config = dict(
    norm='rmsnorm',
    positions='rope',
    qk_norm=False,
    beta1=0.95,
    beta2=0.99,
    warmup_steps=200,
    batch_tokens=[16384, 32768, 65536],
)
Each number is 500 + 50 x the weight over the matrix's rms, rounded and kept within 0 to 999. Layers, rows and columns count from 0. Numbers have three digits each.

# up: layer 2 MLP up, 192x64, rms 0.181, rows 28-58, columns 0-63
# down: layer 2 MLP down (transposed), 192x64, rms 0.161, rows 28-58, columns 0-63
# gate: layer 2 MLP gate, 192x64, rms 0.195, rows 29-59, columns 0-63
up28:547532598543544440489473481429461541401473484504514476497495503442525433597446501598516441507493437475513513577540446420497469396546524552437521615470554456482462522493566440459473555438512450
down28:494485539492491474431496497589370487399557508564546430456501551483489410569513514552473550431472452482508533526484500481528465568529509501369442441495545464470515493554442497457438542459589444
gate29:443572538549475470577566508435584486486449484432496402570565520494544450447483495593457515511498547591421452477450534438403471368506460488562543469540536526509493463594551482526613490466532530
up29:627486437414476398498506559474538505448458504615427384515470389487469556432554492483505480520526516523531550521499577500514518557481450495478560599462444469556531339495480472490589544548545504
down29:443503478676457529454517539502440497499481476474542550472499572479453451569491566581385495416463490514486502444482481494460564469474503530539465594577580397511465607426492497524516405453480570
gate30:482466472493474498504661420470546498460543561533469557553569386564524461423472485496498409410471525539464439470467482460461479501544530516540504472481533474522475467497494481465481420450496367
up30:516461450502451540486463500568470504549512395463570519498459517495478499512530416431492457527468513480516565511508480430541534471477452547563524489479408452426402562454475536543446565519531457
down30:460449436521517537494529533438548545511453508537527466571538408535491467496568450568430524473480565477441514457389508516482485441495509496546501445453520500522524441456526442578395444531476484
gate31:478521467551494474477545532527568385476465480542538514440522448507487523404541595503521473532552509540457462464469472486535525520555465418571543443540558443478551512532471546518416476509532507
up31:411485465471566619538539512464434542442527490408567521561488474548518496474424480445489572524493515505502460588596442454482518590526538472492459522559458498530467604517547486544557482540529493
down31:512482557521451421475463471573572418541489477469483502412530501498528523498530578508510474483514545492532450460524502565525467442540562551507517489474641542544581515571483582516451455410535422
gate32:517391499557556424555460424444490609489512451600467508522562540411483606516504534526502512516544625604570592480513453528484481464461502540502503492553418566527434501404469432412542547557398429
up32:557475525446530416521567520506634447449450563584515494463486413462507554536487465576472577556458555626476499474441583541500475510579511569510557483494536457443487364490510487449517493593495609
down32:455564540549425535631505485395484435514522501480483483517482491546518440411538478549371591493504429408550423471458565548493504378512404475513562503435504487492594582503554589532562376488531468
gate33:593453575460467508489534472528517450485491549460491473497580439505560507494453518542546542434484577506517550446528475564499414425520520407557493447461397564525527521570430426535508491530507548
up33:534507506464526538484501420518475497541539383510525535500446587509568599508462616429495563471517482505447540465476477476445404459532544461533433506485427515495528492418458475474529498522515526
down33:489432528511574516512497585534528479527544511499456466506475448457448450501469429640513521517433503549498525506507507506542454449554520444535516486427489508406439523558504549554502425487479490
gate34:524549443520466499473487476513524575532361470566469464462476482376534455473493507483526449536493562420506511469470501517445526536591529453474403498560531501366491528483478514499446475552472498
up34:500474467363442315517530480457457501425532549434463471612519507513421438497528574573527649495421511442469483532534444625468499478435492519498445450535511483415514471488551400445528596526552551
down34:553506508508538507485464571542499471514353512480475569389490500477536470460479430437560449542540513553471503541444488423475502445727514458500500517472530512521500484472445505544409428500455510
gate35:517555509456454457522507532530466511411471529415485509440474407587415525513559488524567496548466418386600497486527464489486521554562533484537539444503476547464525438492501495493464506497564476
up35:488436565512531577558486483484523512533541452529466483489522609462544441471447483470468485469488526556473448530534584570485460401485510522445507507490518431552401604507591519462517508492498457
down35:481455486386584561505526523433504509498451442436523564462529484458535515541549478426456468459461539511475457531453479463421566482570512483501385463545576536494504548441525509524525583423520494
gate36:513550478453532544450529513516535523495512451361544537437509478442560540446522463517515462451537425314488497471497541473508479592471448583518468443524529410506425430470543413436515472469476538
up36:519476417521567524528554487509500462532424581501474504502575472498493480427544499403455510511516523389451591493361462522546465542438574545556572498580475499453490459516509472553473606553419560
down36:483487514535578552556469531509502475510410535453536478493463517572514447405520534446518621452500468361560530471478444590520465623579489514510497510508461547433445372483537539515570559485446522
gate37:576578481485523505452528431516355414453539564499526531530517539490479446468433523481450477590463496554538536573493476562442563448548458446536497424472525517501489506556559527517440533536540524
up37:527536526534425523432470476479395486544479527486487502544505544465568460534484530539435460565554434481513588455508467507494483461424443445510494404508561442518493533537446489517501503447536474
down37:489624529478461537494528437546451440585566539455542598551545557538451502519415562510462589545531427538553551531475458493455484465415483503514503370481493525480503538567475473476488595538555503
gate38:491525441432500531579465432472554404467492439390562568548620577494531476493444600515418536488508560594502486527453528420520394417454437478483478561570444538452569520432421455449543511383431529
up38:469509479496491566461538463598439536484530474508545439567403521453615519534619464541571532525502470542480492433490579504545493390519423535562501475435430491501368530482451546455537447548563420
down38:557548515459560568487464596424530452529583545510542577486471538519516479477415502451407390471449585450490411538499510471504447500596452462532407515582448473529499457433518484489454505364511544
gate39:521394448543520581509471550478484436432512547512529592444429411462589463468492502494497485427399487482549448507577559465528592527570533522548466577411534355455506518506598453444514429508533444
up39:620571499533419402575445518476456501481485562539539511532483416525441448433587576627551518524438505552521525552525425481482544426440502477434551506589523499468514435560534523458428505555532457
down39:582396498432542497479574513492510473489445528462561540418454488403534517503476445485480543540451462464482433566486552546468504484679459513530451518512536467529458489591507455513456576459477588
gate40:459468595586503526493438515543442617506452509552492504488428451518477543427542613478526530455456462607434543440579476534468513463564559509468530462526485500590577491565445534495510551487490465
up40:585469605524451473509519498513497563437599575529429537527540561511471521458418534458486534475484460461516463641419446446468472499565565478469494481516550528515399446508538515439484529501518602
down40:442469533491499483519561561455574457486465501430428482512579612496477476534472441538472511450531488393479462495515526483464549491490365401596465546501535548477449434463462434521501512529568551
gate41:461509453493443473552420489486489507607476504439578514575605551547575531490523473514493589465419462507437437428515551528503521461504451427494557476638502514417601452486489412454554472512402477
up41:468579566514466473488406519528508533560577520514440498518521532493598522438548502543512555433469438513479438478514558506480467405470559442476491497511506458537378591525563547462582438516494517
down41:455499440520515482534444504396521510615481448526526445567490477527582513441515473542389476432495478489490477444568490579463491488531481468496423448610516468528518526494441489387488525423382421
gate42:467489499470453483502439461479490510535461441505444408460425494469520401405576445548569417471554442471484509453452512542420454496539400381425529522448488499490507439497509556515484410523454512
up42:527500480472498537451508476458486543521447468540454479447450552466418368443526459502578420510497483473461538422444509536411442450409403441477532557364493546438506442533489525509498443425476499
down42:481517568581425480416549483493471500545481486539479397602560502524505527459530481559455516432538473409475537532496512546435444558436496487440532581353528527477458444537514576536417404531500484
gate43:400411369519498494569558525514567476543488624476563514409519403427473554489492524495544563552480447566436448498604555447478562521598435482537510493402553457439500502503570464357530534529445437
up43:465435441497609479491530489563483388523495591495500573488610441502535465461461478335422591556492469493531452370471477469515581482392410516473418390432507448442549509485501500479492516477464491
down43:506472447547537487481548554485469550520386463514514420545464488594470447572573570576576527470602549472501531550441496476550425465425566511468643641417480505450464469457508596459421415554530491
gate44:438615506505498526484527510516472383516526416482477562554468487457496390473549435547502469439475517441519450450514569510564432497454526479545507519558497509474449541476550466509531494470517465
up44:497559554535483587500517523465507409451472349532585455489451509439439448478543394544563478471521500464478495484556529470586547481374541537512516494525486454541492495466566529547498544413466479
down44:462567536522512545584553489481555485476501450554498471553450542464438438455563449506592489467480534454528492508481471523532512588374401563496604572442477469454463492518591553511509491506572450
gate45:493411508525539451523551488409622451532478498523542475526484614486562487536439514562524536541491543520619416461499512489481475557484465406507496453480435380517390466452530508549466523549501548
up45:515495454446536415496490563432372510508447559520473490515493554548423365497475462517501567459471484424552516479456540488478566577494490530519527485597439554427538493377524524530584411512432515
down45:582547605489412459460481438555505555527410460470469443547518432429514537573398548433544494398539464572415448517548420530508523527457528615479491526475516470462540471503553515461459468438515508
gate46:540510461505497431349560553613537522471387462584455467554553522544462438447433516529501482508623445494450443423536618566488548509493506435537455492563397619553461498478458450486481432580515549
up46:528495507592492519526428525529422596482461489496496532468501482475500490579493486407623491529418524599604560468458520464467534516563401464555488588400463492559468488422538474576461483587493573
down46:457485487458555524583504418383588414504632524389474500429462527488470537504557456525567473529529562471512488533537418403523475451541585560390467512619556419457539514550550480498475547443480424
gate47:518409560547470554537527501589519441504463542580442502505511510522560544435448494474489474491458462585563524469544509512460531558528540454462496438578425426568458516543503653515436536511470563
up47:488541522433554393474324457486520499446497456444579552484488464501523445527486475506536531435475512512518552548453507465489404429510444482535525528441536518480582474539497427565449426519462497
down47:576484490479493496464505505383474513526567532535506542493507418514559524508507515506568469509477454482514409526580440434488564512588505508435497460529521506492408585548490561389600576533522442
gate48:570532433450546451494397467552488550440479595455470509467384471459455482489486616536431545460505555600473431506486453435519455497471587529447398572445490555614562457535431454474494551422513558
up48:418511413511526573511504375603472548454534556454640440526443470515481499587513507588593500599420512526411437418600515548420491428544384543507468555505462502476427598615482572446407433625451420
down48:513527574415439484440466621434493474471521509570393579420422535461603459482472462469398402435555559466542464510480429401530538491546559482541427500572555570546537386476524458568534611447485499
gate49:546495587575394579478498481493531562469552511471517504574449493457463418542454443496505562600526508571461503520481478427534476455560498490497564478507496544542470468559538493438517608497485511
up49:540497585517450575507535450415490534485522436501594534525460480434519508530403471505481530538499482534463468503537520518483521461487497491466556508476535540457436482534564414475497555482519529
down49:504490536526508473469507502506498497484606496464456470549446486479488433558540521495438572533565477516506515469522467509524414538404446586510599554451521583501480484508550452443484553470565507
gate50:496517559508457561508513417499526539464431553551476520501372544520484525452530544560443435607488523576403521559537587504468495502467481462539482557491527420550447442529474435443506517422597463
up50:457474507450576413470453484554460609437568524487436452454510434532417432513602434592524528516438467452483533396544538509472506568517451550531479482512459514515588467516529482496585369530533422
down50:507574481463448452521390451441473385500485415458492525494435434406482483505499472434449481523462412574475481550468539428482539487412509505467523427548457581512472543574481621501547550549405546
gate51:450454552382531475404543500483491409520448502488587377538445480486464511454584463572554532536496439515444524485420526399491594534558550503557517390533521494487577512622472523571540503493434530
up51:450420445503587542567553550536490525407432493466437426413562478468534562463505460557456443447493528414491461490488500552465496552451553508630571518505530488552468510415402584549498428496494586
down51:486555563602514485453457501538489555582513496637501554507513540522516389540448558480496621475536520535542555502561538531512414467449438475428438598589525543456493496495511499459454553481520405
gate52:475531591530503500563516590434453507500618502451578568483387510412570566541485556505512535437425443434547492525586555612473367443489497493501493448589509576495540591451450472433562580489512567
up52:470471449479576519541500545508414474584501532476440523523533460461409461481550531404503570493416555429524482485474550469544446552546513512535504540602497513608609519410587572523557532462452464
down52:534458407461498567413519441583523504547475506595465491516620488545477457481410474439475397582524567532441488518445466447563623508409526430465523500403438453537404408473515500594497456538465442
gate53:442494494485530510517581424547520510498517494538635560527383551459510494602487479532455526515512422492520519535519537509580557398539489477497539462546445541495492561483451496571609522561466520
up53:561484528524476464502470492468491469511468502452393480448542560538396480415519522474549486489457559477450501465538522480427474555500514645559471494436550504514509453519535416430400499437486443
down53:565524526517515438453559536421510482521475484502402525493559500386533565465536498468524449534466556506479531467501473490387510600527615502530460425529484456512527519569492491444433519484514426
gate54:514448523523490514464446493469513482513499510539523518490503490535521554503491480469470470477522512485549462537493491495527525507482508473534499511509501518482550518487534480483467483530548510
up54:471516512473531538518502522504530509522501480486448530505492495466521486512532539487559539498468487486457515474476473473521560491519453543463468510510515483533500486491504557508512510460472498
down54:514534521481500499537504484483510511484519474489497484469528504540489523488501521428499537504511452503516478469505439496478469516471450478477496502464498473477528473494520550517526448493517484
gate55:462560534495536402588522510481470521520456577517465616407614487422555461561498611531583440536497515515437478538527547518481458498575511443528507558473416526503542485540557537526457516454578544
up55:441550461471412522441451610457506487562454490546424521560400527443410545484493458512490546460465456386401675443474564553605513506585439531614555520528568507484415353417507346536507529475442508
down55:485518444433600545578485635438463490640551536414478584420566500451478415460555508589470355563527504575489512580474541505509536452518556450513357510638449554489555547505472519538471564529479485
gate56:608441584507507429429548445486428416504451472492534629524440492435471399495459475524515531524527511526507515563459474490537429445537519442449382493391521482583601545477553523584531549507527470
up56:397541432436459582420447418530524586456499463437540540580520449551575461555498480540404423467375512377522559457497461453392490538513478476509555555645612555491513483544497510489455437520415480
down56:563408522452526478562461530505442407492545489472510542456464517411465455458468468446551502472544443594403466484518520505509596419420529530502360492379429531559567493429527468468458581495504561
gate57:595526443502511528468527481497527497481496550531526471509551497430557478581451579469381471518518431528402648442495576410464500487555536507456438491457410387517490492404517459606463542517532449
up57:482628501445506552517512440392536487593517483530490546466533477486432543567520503547503470544542480527487523570545466533489490490488418513498482511443426420483415446431450498453513502515504451
down57:660548437492448425456513491594516485455487534489488459472557522484582503574533557503406480517529512473466564447436572491451471509522477454439447580460429439511490519401549499504467511476591478
gate58:507514417526535445528508575525492381559549511493478467504467579494463528439598419506495470506491503510497440399573431541504498496456439511543475472571559493515482495536552536501545530453447453
up58:459624468465514407424455500492464524522479486508537525433444524550541569487448584547472486501491500499420516470473487552550446510510459435496504459495490405536547498437445519399485451412519477
down58:593498500464557452562562593510419539492560537466533567476467515501526507542473500515545494468444474487552549444544463528449462533636516521527460449504562492549471545498538539426551467517510496
gate59:519433396472539461494556523441443557426467472483460414494557482454490429475454570570408469377490554518454525547495424513451503478526474445546530427551574477552592539410506421457436425578573510